Part of a small language model's weights.
Size: 14 layers, width 256, 6 heads of 64 (3 for keys and values), MLP 704 SwiGLU, vocabulary 1024, 12.2M parameters.
Each number is 128 + 24 x the weight over the matrix's rms, rounded and kept within 0 to 255. Layers, rows and columns count from 0. Numbers have three digits each.

# o: layer 7 attention output (transposed), 384x256, rms 0.106, rows 60-63,124-127, columns 128-255
# v: layer 7 attention value, 192x256, rms 0.0778, rows 61-63, columns 128-255
# q: layer 7 attention query, 384x256, rms 0.0875, rows 128-159,192-222, columns 128-255
# k: layer 7 attention key, 192x256, rms 0.0834, rows 64-94, columns 128-255
o60:138107173148145156156127141128134121119150097134121121157139111124088099135076145073111163139153169189085103131140124143120104139151124090116110120164109116142128108127133152155123111072133120097169133129144118060088089139181132145123152113173140086142082130104142123136095122156123139131136142139134132125118088159108126150105142105132138151107155200099128138167094151124130154129163
o124:113130098120123174108154114151097143107087107069107146122120127161104099141136151151135146153103130145118127157134173108169116124149095128135067109136110135085131108128155137155132128126124093147102111103145109123134148136137166119151168175196076165111123149139127100112154163129127112084171143150127090135102156113109120140131133148054131116178121066121168106095106119127131163102117
v61:116156135143137147137144084119131087108117122131100068155111163127117092141168133104141136128150108141115125118135153120109089146091168114115135104117094137126042165098136093119118164142154130155142097163115135155113130153111140169118125091097108127104129158135146138135116112113123139129089102134138105123129163158118088118123106113148093102092121156087076133114113080125134097156151
o61:127106108142113107127134126180118151144083135149099124125112142160103116116110114157130110131100118140103099177130159143101095120176119150161120085139124155098136122139127198147121142149094116177116157124110083099096101094129116118133107150137165125134171117120147177162099101146122161154124128114108120126076060109136151134169143109106119133081143116105123119126108130165139154145125
o125:172132107126147108118132062117139090150143122130131120119129096153101129144164085124107094165153118129120138103078119113092162140127131093136129172122114108082147161096115122116134159170153130167165159105085159149114107133163096108148158108139156136087154136115142144153112149088134101108140128110163109150119144118147133146123123127143139108086120151123138130137124110130127099136178
v62:137112126146124136140077135124139159105123133154126127115142129106131135133115152122115131132160092166151140138112111133143150098098146160082126145134142144141106133125164107108112114104156150119134137125141116172143111092097109154087133108134152116123127156131165089111144135118123130157112111165121139133101121168148121152100140123087115121112117115117163152139105116171105115154148
o62:153161142107149106135115145105094097098121101138143143164145127115128084167155109129128153129122111133145116145097140133145132192119127124125177151106146114092122153137094155163107151135123123115105108135090151167080143166151136159160106143132125138151107142123089118129096150126108111134111149146117113127132132136125136177124102193115098104108130159107074149119144130120148149103162
o126:120127073164121114128157114133166146147162111158137135120137110145142094176145110110123105123097157115122120151168156125101153113147148133145132143115103152107105160149110116125096160124149107112088146159141117111142148105132143134105125133155143109116113134133095145142107108076121101119130090131116117136119096116084132109146133083109131114168101118133106099136139108118148155137162
v63:118145167080154119121142143134108186135098090118180100157156125160127129158145100118174096131142074127125149140130151133131141135150125131141105166107109116129106117104138107110097129127149118119122126147130160132119135144135135142154154089158107137122126092138143097130137135161127122135168085144097114141147136107054128117086084117116149115109175107089143130102125084123089093163103
o63:120127120140110137165132138149112058173144158150091134101132107121132122098157123121130117101176133112145106149129120124067112131119148106094103144150102098195162155144110105100101144084108097142170091100128105132122186125115116118171122127134148140089157154130124176149093107109096122124099137112111130119148150141105131154100154093146161149130085123113139141148144138189110144101153
o127:136158111128077101147108110167129125133148116116146142118140123094128143152133148125090107179121115147115140082149096151125086140127157109135081135117100098158161127104173118153163162118114108131137135116072117161067122139072100104154107170116097143122122143132157100136111143172135119123134153147161100091103183146117102111123143137138124147105071152150107107118096118091148114121147
q128:099120111167123121148088113124114163175149114131139107145171124146115120142129127143096153098117122124144084138131155118145125135127123140105157112095114106127140125132127129120138144124128096125137117121129135117178145130114086158150092123105085131129086111121129124126126126116169149113135097114123142141138117150133124147105153116120139106148103116149135127144119137161152086128113
q192:104163143102131078095111126121094129158157166146116102090128121167140154140131125148095129128210076114126069117123127152123126127122143152095157078129092105086160092141158121155067139138140140103132117136148166130134102102149113130146124153123057167116130120131137133085145148134100119119133131150080169089119130136142107115156095137125129148157101093112135182148127152133117123118116
k64:124183096146125129118124152156115111106133135090129135134115143158120152090142165181109120133141116128141104127129093162080135096155141135112154159168146107143135127112113109148164143096112057127171114126140136177086119082123101201146151134145090144096130143092072105104136119127158124153087131144113145112098114116197125114148173158107126148146120151118139129178138098162143101126150
q129:172100146125164119112118080163173174125110094095137131147132117112103128089124106103133152141131106128167180157129147080155114135153105100147151135097124144124125126098117099133174089152151084142135141143088136142128134113115116116101130110115124079156126092130158097132156145105136114114115125105164101106139109077124138139134163123124134146159102160167123119119130135097125170139123
q193:163093114102120140133101112123145188100140096148099101177109108149133147127130149139126146107107134138140169107161134106116179121152087130118092163135115120152120112100096112128131074155120156135144117157163113135132144130116145152135105133138088123099119103158134129147139127095095143092149124140158130134136112131135157161137135133115109125116152133099137103159142104128110094171091
k65:098177091137074099103074185154086119154155120074121119121165119165123130122136185186127106097162108093103121149116064188124098120149135134107158117165121103096159104081157134137119204092100120113126067078144190128126115095114128151166128149119102143080102120050097136072144180137147104107098137130094170108104144126177083118118128155124144139141105077161148136176097112143118132103140
q130:110120116130143115138116112148167168144127121143173135143146115155122131119132100139086137142171102095167169130124142103144131118161140085132124121113121109116156151131096120139123130132115098149101135119138109143172150137114115156127109109114101129126133099130138123151130120118125113132136099116130132089140137127184134120131153103142127125160084145139123104128145114143125108114119
q194:125123144124133110136128085121106139113139116129097132139109116174110128114115124145096141105147112120165135126134147120112157133125132144114112148160110129102141117113105142145108095150127142123132140131185122129110144122130121167142099135115110171117125115147117131121142094129076111107137139175125133112133141163134131147125141109128128144145131116125148114137146142099109095156092
k66:118157100138132115128080163156110116146106131083159127116133098133162133130129174195123119101129096121179098164150089195103143105164119124104161128156136097098163107098099129132136162061139141097123071107120165125083101080114165119145120122151117133086147174106112124099122150150145113136100124122129126128102121147137100123127103131094098137139095104086125125189084148171090114098130
q131:151110130102125145100116101155169106095140091091106157143121105098116128104114115098174114155121131148128159124115137102129146134127118131136114155144131123135133159126135147122135115137121137119107095114118097122132144115136150103108149110154133094095149127139133142143122121087111144139138142145146098122108094106122135123125097144131126115116140115140120143116139118076117171119146
q195:175087108132115160141136105143164182088128075143118159156117153126135142129098148086156142130084170133118164125120154103121144150125101125150089152126151164168076139121108128094145115143101125149131125145144128123147157150120153150132112115109119112117122151136144138147136152104127162103125113126143110124159144113127149152116178118110149106119162172145109075109156116091120132141116
k67:122103135121137129134107108118105158096136121159132098115129134095170110151103073110143124099146111116129186127163173098119118134127135109135153120102101135137113112129114143121138114152151146139161158101124134097121108129139154108097119136125179130157104140146164159145137124118137140102155151156120133123104148159131113148094099137136083140085114082197114112077101108139108129145112
q132:136179135093125143118134165110088129139143146105121143123110160165159138134146134114109127112135129121111102120112126145121105148090108148090116101138146095122147139127127141148072129105139188126113105155115129167143095112153154110135128122151193137175140167148138141090095119161157133134117134137086123102121148163127101104146114142123138149073151103103130131143107161159145118163139
q196:082165140135115112107126153127119094134140139112136147115167179124128116096150130117119104107125099108097107157109128151141145160119117133164099106123166116142114151125142145141145157108127121123118133143055127153119100156105140134117197121162163130143146129104113118139125140145148110168103110123145141111101101137113118145153129132134166159150106151126159101097137125163137149136182
k68:128107175115130144121173117126145123133119180169133098157076092114112135142125101106151144103144123133126136113157116116150114146155155131154132161112124152158090074143128106108181121146131113145179140135112139110161149140134142092108128161092123109126117114122143137106164105154105160125146148145139144121169115142131098132139124139181123114093162149165137128108130132112181135121132
q133:085136113146123110135099125150133124161153136109137110165180123139119125127122143143136153122149131120156090116118148156146148114132153145112158115112104076114144099143121131143150182106108147145123140103127144133159142159119102138147093121108122147143113105129112139125142141132137140132141109098104168119147112162151140137155140104135158145149129130109128112130153135166135115142107
q197:071159120130115125132151117128127135133129161117147137116121141153133121144127110138104137159164121132155073109155140158130107121134132149116160087145125111108151116159162138171113138139137159120101119151127155145114093142151147129130135131107127142117117119143136105102147132135097127146132104127123144125115138171143135130144127127135181174188093113100110141138119140131132134124155
k69:157168106121129153084087124117097147147147119101128157104123140161149124099139175164061128148132148077124081168075091156106121095118151139105142119180150122128137104139088110160110195092075053118140104122159147173122118105112146198159147116113096123077134115100074132104116130113119087136102125129142176124080131114158134093137144163086108155111097143114144145167115143145130127098167
q134:131091129071114129113134136105125088120120134126098156137106143081132113127099134080180068128114144154096135120115116143134142132133117124170113127143108181124147120119144135103150111101135140145158095103124117084119156118136158099136153127160140150125115160148156180160138123107130147118113146154141115134117138124096109136105091172103137093099145149073160124107112127103095141133113
q198:149075139149128142152161143145176112120101107118127121145112125083149149149102132094128105127094175125112184097101148120118122140133108065173127159116171146157131152143125112106141099146126120110105111129121108086188126153119126097111125119088174142144144130131152149165111117136120127111138113118159121142182112093067131117074156166130141122113133128140130117114147092116117137159143
k70:140054156147159137157182126126129147115141131167166165110116160120114130147126104063159184144076114139103132104146164074171130143121124112136111144118104193160134108159109147107160113168123136134111170162106075113183136169139107089086121154109140118148128102156194148152123112134131111132123112097100090140150122106091132163157109106169103132153149141126105127070122144100140167136102
q135:087175102130109131125136138110097125144138152117121146117134145109129134141161127152153117105161116095103109128135135134166121133103148117170152137131141124112113099118136099119113141121138142135149139121116197133133121162129157127157145120111141122126120159152107143084095173143116157099151155104087149123109160180116102104131134125097148146131093087115126152118136145155178119136169
q199:096182112136110143123123149127107112105131131106103124109118157141136120137154108121139093127132145138109082120144137141111122133089111124136173107106133113113152130108132090101158139140159130135111127154101186132135105144122162115136138139142156142148122148159135117127114160128103140114118148114120151110126144153155078096106109129137182176131100101151130136143120122141147134110164
k71:154124123116167116116129141126110149100110118158110117151107112160112119138147129127134148128124186126113100129127101133101154097129149145116163113165155121103135131129143119144132131088086127125121115162187166128122086137162151128115119092126108139094176137124144127122155091140110128140113086106117184169190151159150127111165176074130167152181162119107143150157112126084118130100122
q136:125162135129126139109122142154135112170124135121102137134134149144115129104147138125144115123114159109099104148120167162159114092130121127134114114143132128108160110093156166132127167098148147124113126179094156120128144108114118133155115118139153135165109150137136109123152139167137122131107143118144119128147091140119102145129122155132131126110107101102134103128115132136129117174114
q200:133140138130114143109167134125111089134111162107144136137155139135113134131119123161130126145151137118143088145153123142165146106140148121147196104134122120117138132131122139156164130114124117155112144141100134140123120103110161124150167141137119112128145122129137058127080125149101105140103098141153152109100112155105128120136109140086131094104125123114112150176105128147143149115131
k72:128125155152137123111139146109150175129133144099153154148105123151144145119115152136090120170132165118112094118150154151144110085142114141121113140146147109152128123141113093152096178132126093104093139116143111159135142158127101138098132132086103157125172104099132118150116168111067096089089122132135123122107095138115119154172128143113162146164128131089149101117139138110157146081112
q137:089132116171133121122133169135100151148150134105135103147109127125101106112099117199147133079148104136120117133134120116126115142143138163124158097144121095114138123121134136138155172083140160134155095122114169100132104128130104120152115122104119125156110136124127153098148148157139143152117123143127122141162130145123105161124143096133161107138131159164089140105138150153111116150128
q201:097151114114122137107101113119105143122123145143151128101091127135114134141096133116114142131169152132104107132105086161158110110129163155115148131125117132084139147082156114158128127122140136136145107157169161134106113119110113125129108127109086144134143101100128090113132123151127158164141129142093153142110128132152127097153130158139152121174131105093144166173111122154144150100161
k73:111160113125119145132055143139086145176117140105138111141169120143163152131131169169124124165164122106123052143152115198093138125131143111079115105209140124134143133116101137161120156122133110100104111115116130152091113110170149159153125134177130141072114145053116123106136196168135088113098114085138149092077096112129119105111165129087146150094096111088136105218147133186132097139110
q138:108129149156105131133139131094113135145125146140107138124118144168130139134128124114158107114131129122124147127109095129138108177127134124142102131130118133141130099161149121128092096117108114132131129153135117140156128139110143121167107125138132146137143128166130108138122099159144121115108133101086130095126111109165097121110135139124124161089101130120133143150150127141128133156142
q202:113153135168099133142140128119146129099103125133113104096126163109138131095109140177143123117131131109139121152121102142083103120156131124170121119152161112138093132118103133134166147157131076164105094120080120157085117132140148134123147113124165134161148111117152134140152134124138135157109136114115158130105108143122106133089095132136152091123121119144116115123094110125135141119131
k74:158143123125160123129112146125121093140096121114074099166113138149096146144105117116070133108124107131144094130134150141115122121099086134108143073100149095091138151102135158120132158123143157150135127138121108120141131127120139125113128105125138132122122119178106102132134127128089133150128137130115119151154136138137097112137132086134132125142146150103123080106131165148132110094165
q139:121157118153097123160133114149097125123132143107119117119144122149154143098130130155114160139123132094129105139101106132134109100134134152131130103142156120109129136138137153125147142110151111153103135152109180176133124146131123156154124142129122113165161115126109094110105156114116111146142120117098170115128102143158142138128168164135116139119119114102112113147116150121127100132125
q203:128141135119097129119125157114120124117139138091154101132155147151122167092144147152119116179114125100099079143125103132106121122135176133148151106143148115092153123125139144137133164125148129109142079126096163120099105133132132128146156091147101130112141105112120126087140152148127144134128138133122170121092109133112123102150102088088171146129107133107128118157115150162153123138154
k75:111177097139079101126073161127095139141085124111125124140176118191148129140150168199086135125154088125082138167143115188136144081128153164082133121216132121070141145097122101180113150124117103144164128151098134124109139116148113185186130082108077139140183090096111110117111156122087108156092080102109115082065119133170100108137134179130145114127144156149159159166136132152141110138124
q140:116133098135106098115106148138110129121126152093111137117135157105111110130146143127160116123145102092115117132153104153136148120143112127167143119134092120095122105108104130101148174104176137136114114140105154120135142152130176104133132098139128114119173135122103145143150163149147102130145176155095152156164134146108116116136125142096131112125154112107113157131118130076123147153135
q204:068134140128123105135105140117121150134123128131127115136122124138138141153120093116123119109119112131131107139142141142105133087123126118154144142107093119086119095165136137155161145119138110113092073133064107135144139136098161130114133121144107114140150130114119110119129134155069091143123139115139093134139154120129118101125127122127147126141129124122106146140113168088143168087148
k76:164170100147131120088116133112099107121165134149162112170148116159132104092148136150109144125122135141145141144120107133147123131116084117116097126130148128142138157146131139141107137112140116126113114114150113117095102088122106158112105111118109134103156141157132095158128123082146140101141085081126128138147163152119158095133148122095120134136127130108181126186157124132118101083124
q141:117166136114101128139140118113092126127137117106138127133099149121126112104130153204144125120164139141123088143140124150127087116165159128104148152119130135129098155096131141130160151126141108116153118118107176164117147148123119151141167138103132080160113105098112138057131148132120163147137136118105140124120113128148107137126138121127131132168110149152146149098135138132117150147124
q205:139169151110133102117123144125102131141132153091130105103097124129116144135144125158116124106155135131157095141140110174153086128122202115148158130118094132095137122122121117148078158104136114131126149152109161134096134124119137159146177151144111113156153123141129117089121167162109161140132156151140137147130130131180085140120134148134109134120116096110136165146141164121156142100097
k77:103168110111099114110107131147078145145097100113134115136122153111148117103100160205110107120156116148127111157095077192080150100128109122132173119161138098090135102139094127137097133113172104082131095134098155162055123131130157144139122099193139114122108134107076110116141160182139122114140145107136139139105117147132137105119174124107138122084130166133163150188112117141156095138124
q142:140100103123174180081186111092145141120152176111126119134115097121108132133144070113120153131109149115134138081152150114114138127163095125079103163133107077129120110148157173146110109127149136125097136143106128114142079177119141096049100142138152106069113130113129148157129091115094144111147102121126152127120115107127164111163169119125164150135144127144146131158149128176154137172122
q206:128121208108185099152160144106159137149115117146144130154116087167139144125122076097115149146111092113130129119139153114150174115122130106132150118189165157145147129129135121127132166121084180091150133122143092086130131111133092126147135125104148132121143115099151154120086183089148180160116187127120104100138078156129136161147168127106128151110121092144173151144081072121133140155126
k78:115086132106090096148116144170131160164126144133155133150150123121115149131153110111105134121116159146132131113126180084137100102116119070132104099118095157114129106173145099131094139128124097114102118115111112102126150066117089144130104161115128087121080152100158134121106065081148105090122149121144109134135114091105123154149107147125104114155120133154111097116107139108131117132155
q143:177147086098106149097147108124169110136135111151117122193129131105126124144099093090171073132071119152102115130104149110150121133144127082146128161138111150133148118098134150112157122119116135055106111123138098087157117108158119149101095146134126124129134130063132128128134115109183097118146117130162135171177111122121125118094156142152103111134151102114087111085165135057095150138125
q207:148107119134139126119138103092165124105149121149133112146083125107149120128107101148141149121155119112172148130163114107118149141167106094126166123108141141160117099115085150115149143116119098140103117097117099110142160122122142124137123125117114157114157138127123120140136121112127106136132115159185153143184101108134135112140126131125113083108166178113140123127103151104131134123115
k79:159084184128124123158163132155170111154132092131185129133130131127099133139139095075151124152087154112108162067158147080160136164103117087136126192117104119144119138151140129122108131152125142126110167132171132148192147157145149100101112126103127138093091105142148150115109172116114102100123129108125117142162140119101140195103121135156157136089129131142143107094131084154129186134159
q144:146116086156110106166147117135131148105164110150156114173167128121100112122131140098155151133095124131132145102106147111091156121142127133130154157138151116170179145132166154175193129140126156124117144105164112061141122115165125142126105141125115169147086143131149141122123139111154149114154101135143144132116154130122122152128169137131142154106143137148126120115124094102117131206095
q208:107112162159161130140134111110151134113160152140100115147145097100160161153147112083142152139149115119142140108151144094124134146122090124120147120124129149148150108199125127147145071140155196140092084142132096157152143130140110124115114159100106144063135122149148182146091108103112154102128079117139151108162128132110100118156139115137127152144135113120134149121139131130148144155126
k80:141114115132138121128164144127129130141142136114132133157168081137115133141132130102138144164108150147125168124113118113153100146141134110121136119105075160149122138142144139093109101138111088151148123151134091145163133171114072126127118131123120149153132117133148138157122149113111075140109145092116134123091140103107139164122123129134150100158125147112081130101118109094111153104101
q145:138063110099122120112139158099150102150104106142146135124145080113132121101128132130126094156116100138164173123141120133138140116149124098158143137128112141124174133108120105133107154134099119099113152123137102131149157116112163138108127147133120141144104128095140113169121111104145108139161131151151116146123126070102157130111126156175096127132163141116169112108119119084085099134098
q209:140101147131134149150096110138167098110116136122140110164160106113085116131104126126151109121104101124115175129115175081155132160110102128090072144092142139135173165148152116150122125185122114133134166119124104098151138117103133131077131112100142130093101132139133107173140125132155101117118118123143130173143127100100124160128119128138109119100163132159116100128114152099129120150137
k81:116085146142143124107165092106162158104161147155149178125114127107116133140135111096139139106084105168127157111114169088116129134140148125137118100112097142158108107134151136128145095168127172178162131104074109111154100145171110119120148155116134131136164111143148145127122124098104142124151126150150121135142117120115140182130089161131126161139113108136083102087087129122129147131131
q146:120175158143130131170155144127124103085145141132130110143147098130128109132146143162142145101126089127110139114141125149149140105155123135131159142085109087161131114117134171135175132126120128137121108084142080104081146107101119179107136170172125095077078102115127127131090109137179102092152137137117129098138124126107132126132107092147088108169148141109166115111153138135150130123121
q210:092137141146143113121123120131133132080128123173162098117086138124141133122185146109146145127149109090148158068124145148144103151102104053144127116099115146174142136134116095148138104175111111148054152110114155109166137128138148138129148156134132109110115127182149106159094122089126149104099118172172098086168163131111126148134127129147157120126128083155132165143108118130119111105145
k82:181105178089124194132156116131138138131152145138108078099118124108172093129146127129149147144119130120127149094131136100160122165124083120140137149142127150165146148143116167109112063167118119121123123098122102134131158133120075134111090099107148157138097145122135139113097156096126120137118123113123148157179195130131125151116111167193122163134118100165118086114171115115130156124086
q147:145109152094156151143118116139141121131141136186140127115123117102116124116123112131104148124109104129139126124122107094159130121102126145127098094129113115148133134131148141158126107161141163102109155102139104147137134101104079146127090128124134102107125118120105133134135085119140126126098108147145100103098121098141137130126115112095122160115126125115111112131149188114118141139129
q211:140119157144137191119126139164133142118115098123131159134114098116141115130114131138108131103116146133149142127157171086145120098112138080144131108143136145187133134166123117100163169146072132144132135108111133094157162110118113122113130135107177080136145128095137128158128150126149093132127113154184097159131115085110153136110130113154081120108148128169099100107148147113152097153137
k83:145094110144162124129161145144124147119157154176159162114113135111146122136157127113163160146088150133125140075134154078128156125133162124107133122133127167148135137104144150122107114168106125117086128140111106123130147135115110115085159162127122173137116150125184150158077126124144155121116149080117081126143128100086156200148123121165132136105140119104113112076108148111091147136096
q148:122096139093183119157071119138145127106133084167119129141109140113150154098147127127103166119087116144163170121071083108130144113123105124111126141133132154161142144168152081120113117147136133111134128086134111151121132119118112114096128151103146097095115130136161135128103103109115129135147116139150123105121110131175161149148144094146149142131132107134162130155118134121098112114143
q212:112110133109180156117143129140112116111142148160138136124119090092112137109136116146131123117115145120119172103127153094116123146109140139137141146097144129162133150159154118100157142153131128121153130107109116126138126117139126119106143146094146119102115133131154147145088131111147098127099140127121107146086119139137134146125131128165132130143115145158118103102144138159109107157118
k84:138087154133120109105161127108194107110162078162116140177121125132112113134144121102152107132112114139118159129157131043149153131134151119110086136149113165164113132170128157091177122135101121123106125134098109092158098136124074115127106160133126143126102106151184133160109122108102095123148115121124115138152166091100163136124120128155145154100155146149116102088105111128132177109146
q149:154088122115148118115110134114139130120123121147134138126138137138150133123146111094130155144091133130145141121141135108138140120138073086138128144125126125133135109138163122130148189168098147072135145108145098130144124158152129116092097129117115140120139153096147126161129103101144120151136116143165121137074139119148161126127150126091090139115154095148146116130126119150130129154143
q213:166090137137112155121109125122159135123116100155126149144124120124157126133109099154157129102102123134147139144150163111133160116146088167122134149124124136129112107146142143120132201148121119117125132115135125128125167127091134131092129113124119123114123135104116141147132121129174121143143101136142117133134128116157159122154160120129106137123120157129139112114119108138111130142133
k85:140113097138111131142147137119149117123147105164156161078135125125128099099123112145088132120113148160107179095178137094125171126143177114094099141130109156195118158116177120113094125153154134122132099103120085130143160103130125126154126131138086127138119170143129112155072159106132109113134131165150093150134101148105122178099161116114151173142113140181117091092123087120102116108108
q150:142127123123095135122152129150155145164075130152139140138167132101124130147105104115096124154082111138117140131109088142140185141099096097176089114154140163112126153159154113114098132116139159126127120135117153116138164114134135063138124114138118144162148088130114086126143126117117162156136132120128100156126155081120139073123134160100131125092161074133183151123088152113089125144110
q214:151117123141121162104162188146137107152100134124117140114104137124125147143114107128123142147134092102108128144079132130108147114106154109175102098170154111146122114099122113098118137096139112173134138139108136126125125132162107117134111125150158099162130145111159123135131175130105182116137149082110146147108145121121118100149106137149087114175091126157132131085140138104107130118095
k86:082188163150131070138117144113114113096151133113161113121093152135117148127122096137107123091171105167137110143133130097092122156092114128141158116103140108077139136106113154110126132087147173131130148160129132063165152160135153098123144136177157122155101130149113125122132094146157137100149131109146133155100120133121112141130152143124137078151147101169161139119113178138153116108157
q151:131096091142101168144153136134137091152102079120132121112122131110114107153162166146141119112097127165120145146113109150126157134073100122131124129124135131106125147163108121128064155100137145181176056162130115152130140085130146070105108099175158180149091103143148142166117144159114159163133181101096139119115149150151117124118129151092133094135157158144129166146133099121093177099159
q215:081115129127084186139161138136147096096111142125137120085127150154144155137090109118126137112147128135138149145085155126122063119101117125122142127145119140108140085151120130086103119141109099144118103094113140101149155148165123152106106142106151114158116125101142162112127145142096148082125130130148086091120136094150149151108141136105195152170097129172120096067114133135095148107129
k87:125129150138184166139159102134112104140155127123124172119158159137099133079126123082122148121119143131110170139094152112097105136148097133171116127149144134129130127132128156140139127095182118121100150098125148097078138129097103110142150127150147102124130142127126148153126072133154137130133136126117126115120120160106156139139121130129118095138121114131116157123126168151100118135128
q152:138149092155112112125087108136123159088094082089146128095143091144163188095117134176140104118182093056099132151167138181112140095189140094173120139193173082080135096082111105170102125106139130129101076099130113132110094140147144159092103143161102144080177081040098089144164141141140129146146112083149168162053122099162149068150171103104109090117159098105151149111148124063081101143104
q216:116143131148134136120155100118137141101133144103137107122123131123149154164103168161133116079135108080137096166094082177130107106090126143141105148107161098095093145106105111129124128095143111114104109096120160140122100129117140142138175099104103165101166110106092121100166156133147142146130183097153129116109159116160142079166122114126140110143112098137128128119131138092093101147116
k88:131124131087117156140169102122118115123104127087133142098139128146133133159090099133104111099135092155155136111113120156132121140100151136137119129079137117095093136147097129076125093124128158145148113132123107162077176091110133164112139120138154096170124114134075097096150134122123140125103152178116181104134182140133127112110113147138095123127120136161153150190136149122132111124157
q153:152117124123114157129130148092151121108112137094140089129189103107159097093090126142146115159101154143164138120168122153091153120101125117148113132179110110130106128134141135126154111112143161135144118134071092181121111114140115113132187109191161086124110109115156119144143132146120111150134117147102095093127116113132119130145128133093074123167156117101123128141176113090089130131096
q217:168120138124138163156157161148142143103116095124147102134124125137178144135079096117127106130119126113155123155117099113147123130149138115144132149118161123144084127115122169153158117109171077122124161112099163138107163099109130125122172127164130128128163128072099150117160121135120110113128138155114121095155105122143124130107115095110157138153119158142151156113172136157117113122097
k89:134084152128107141095129115132125122092152126133170137149123160130130144103114130114142108106099144106112130103105129110131119147122122150143117150111106104131086123123116135107130108086126131147108136141104124152111153116104114133092138125130146118177108123167143134117117131098109151145109107140119078155132134122122169129132117142149143125111125150165121116092125186127150106148166
q154:140162126113086123155141148102130086150117143098107097124107107115158107142166142101129104113132132103106112167093098152151169170129135120117111134115139144146134132133158192131136100105151170086167134159167121099114127161102109100145128089113094131127112151122108140138140093115136135140121170151139090168173132113068111116080132131120138143139156106134131124104140146088122122091082
q218:141122164107147123079112124114155151095143119128153080140106146115117131161117124115148174145179124157117136099175151085144108117121143111125166100144142142129148106124154166169144132098120124169090143142127153134184119107159101132125126124150128130106153152102129107148157107118120132106091128116109139127131092122174113124146120131146112119127100105149165139147108137108122158108121
k90:111100198122167142146127093139107119171147123130120133126131143130103114111123136109126151095144141107127154126092094094128069141122113104121178150151164124127129162102098155122138120105149122101152130112125146165095135128122136123134139131094131104120123148127111143122181122089098139131134134085132159145123170076145155099157109065138134121135100117145147120090118130179108152152137
q155:187135163112137098184163154171133151156156129108107103157157150143112147137133120144088150130129144152132100120125089125105115117126166189098079106120104100134104155131097106154136115170134151067089160145121116114114156156067138138151166127140111092134106125138155145115102114152097138090128149131129102106142120121118127151096147110125150160144139136131125157144144112145142158112144
q219:128141131099145103139118139096126169131138138125102150175149112124115129125122125150118165136129100106143132123131090106120100130146189136132135099099141121105151079133142138187152095137149132148099120103100089119154146119156100169138128156146086126141142092144094116092116182083104126119119146154126150129137131118159136110161158131084123116136109136128132141116108118174164166096148
k91:105158128151100118104089138112162149161163148085149108156183123146131131119121179172161146153109150153156178137073133133163175119126174118131117179115123096163133167145110145116147136183113079128082120129136143162145101089108131128158099151125062107103121127129075121145139156122164113129129140119144129143082167095165148136162118165124135098139093159087145134114092098104135161156119
q156:145080150103145135129132135087121103115155116170175143155102113095108140118150094095145131122117147129130156108163136087104101160150115119083154105099104145178112138152146153168144147158112198109130128084135090125130134129146105129087122159122138108096098154102147173145102084123135138073137120141114113137125119117146154136122125119143102123119138129163092105132142128148130134127110
q220:109097161165176149117104143108129109128136102164151144153137134080111121149145129120110178107136128099110162108135147085091131117124126165105119147106127176169144151143168133094145129175107135103118109104117101090137133106141139114097136132092123119122152127155120146149107106120106122095138095145116124139139149100143133141121098102137104108087102145158089107099127133147151113136146
k92:129076115140161094155151109162176132106182121179160129139099151059118157180161107103138162136098151112139189058150183012155143151120127095154100138148074214214096130103179084135154126153103161144126131080113021117174117121066107087111150184107132172120097150111217134134087119083139103100179175164141092152135101096154110211117100097136088189108115147143099056054127122092126139153141
q157:143157124134134062094109100102143134123147139161113115172157140153134104134164132137151138161115136153126105118094112118130108103171119115129119115099112131117115138065145076111108147181168155098112141148181108144149119106124132157134148145131164149109097105101126144138111102119142160148149146103149108138111146118086155101132131110144095154127131156106144114117102081154171136157133
q221:160142116113124112095090113114144169118139094162104167148142104168155109116156123124187160134101122129138145103064112126133120112166132124108085145148157110128154147136143113203152169136127153105084126055159116157140145090111107168107132135108112141119105131102114153119102121092149100188135118061197137142116131147149142118174146133123054120102146175129143130159125111126118122145120
k93:129135134129108117142128112128116163168157141132114098099131104125158120104105152129116095115123137161147135099122123177133127099151159126115149116161112109120138153132117146143159146103132147119139091135158159140136115119146158156126133095129129170112179094096129130102144132154149116147131149126124156098107114132137079121120127139108121163127170177122131127152110121121147099128126
q158:185163114117136090110110137164093133072096153122176159170150116182126172095127141146107132161147076128106132154133132186134108099135133176115106139138116099147109145130098146148129166179105075092113147088150128094110139069138126153134094096163119119126154163083085105110151133154110130119093146167153145111123124104143116127129148111123114122087146119152119145177155108163182096141128
q222:131123141098109104143136132137150100105136134139095113098130109173180132110135145133136124120130130117169175145144132144098162182165118112161175146133100129134093120076136124147062154097153154143170102167167116141109139123125087114158149147129128104195146138155153130105122152132107125118127139130154091104106099123110129129114128142142094124143132101176116120151135140149089110127105
k94:135144115144134128139109130155106141117130098099131131154154137136132124115112165171113099154182128156147144154146138142134175116191088150116113123130102147135114125141135089148116122154146097139109081130123142141091140129139117133117148151133162149123127147117106123119121154135135129135117119096150133118126132107138156128111127133152087152150119102127131116126100122154120122142090
q159:118154117133152158117142125156083166133121147088138125154190114112087135184144131131131166127155131094108146131073079104154110100152140158119132137132139133116110185136093153136129109073049160164114091129118104105109114104116104104164127095177085145088118168156147157117137096095176122128116124097089119162172145138150093140101107117147142148150127141131130103154121135132133123139123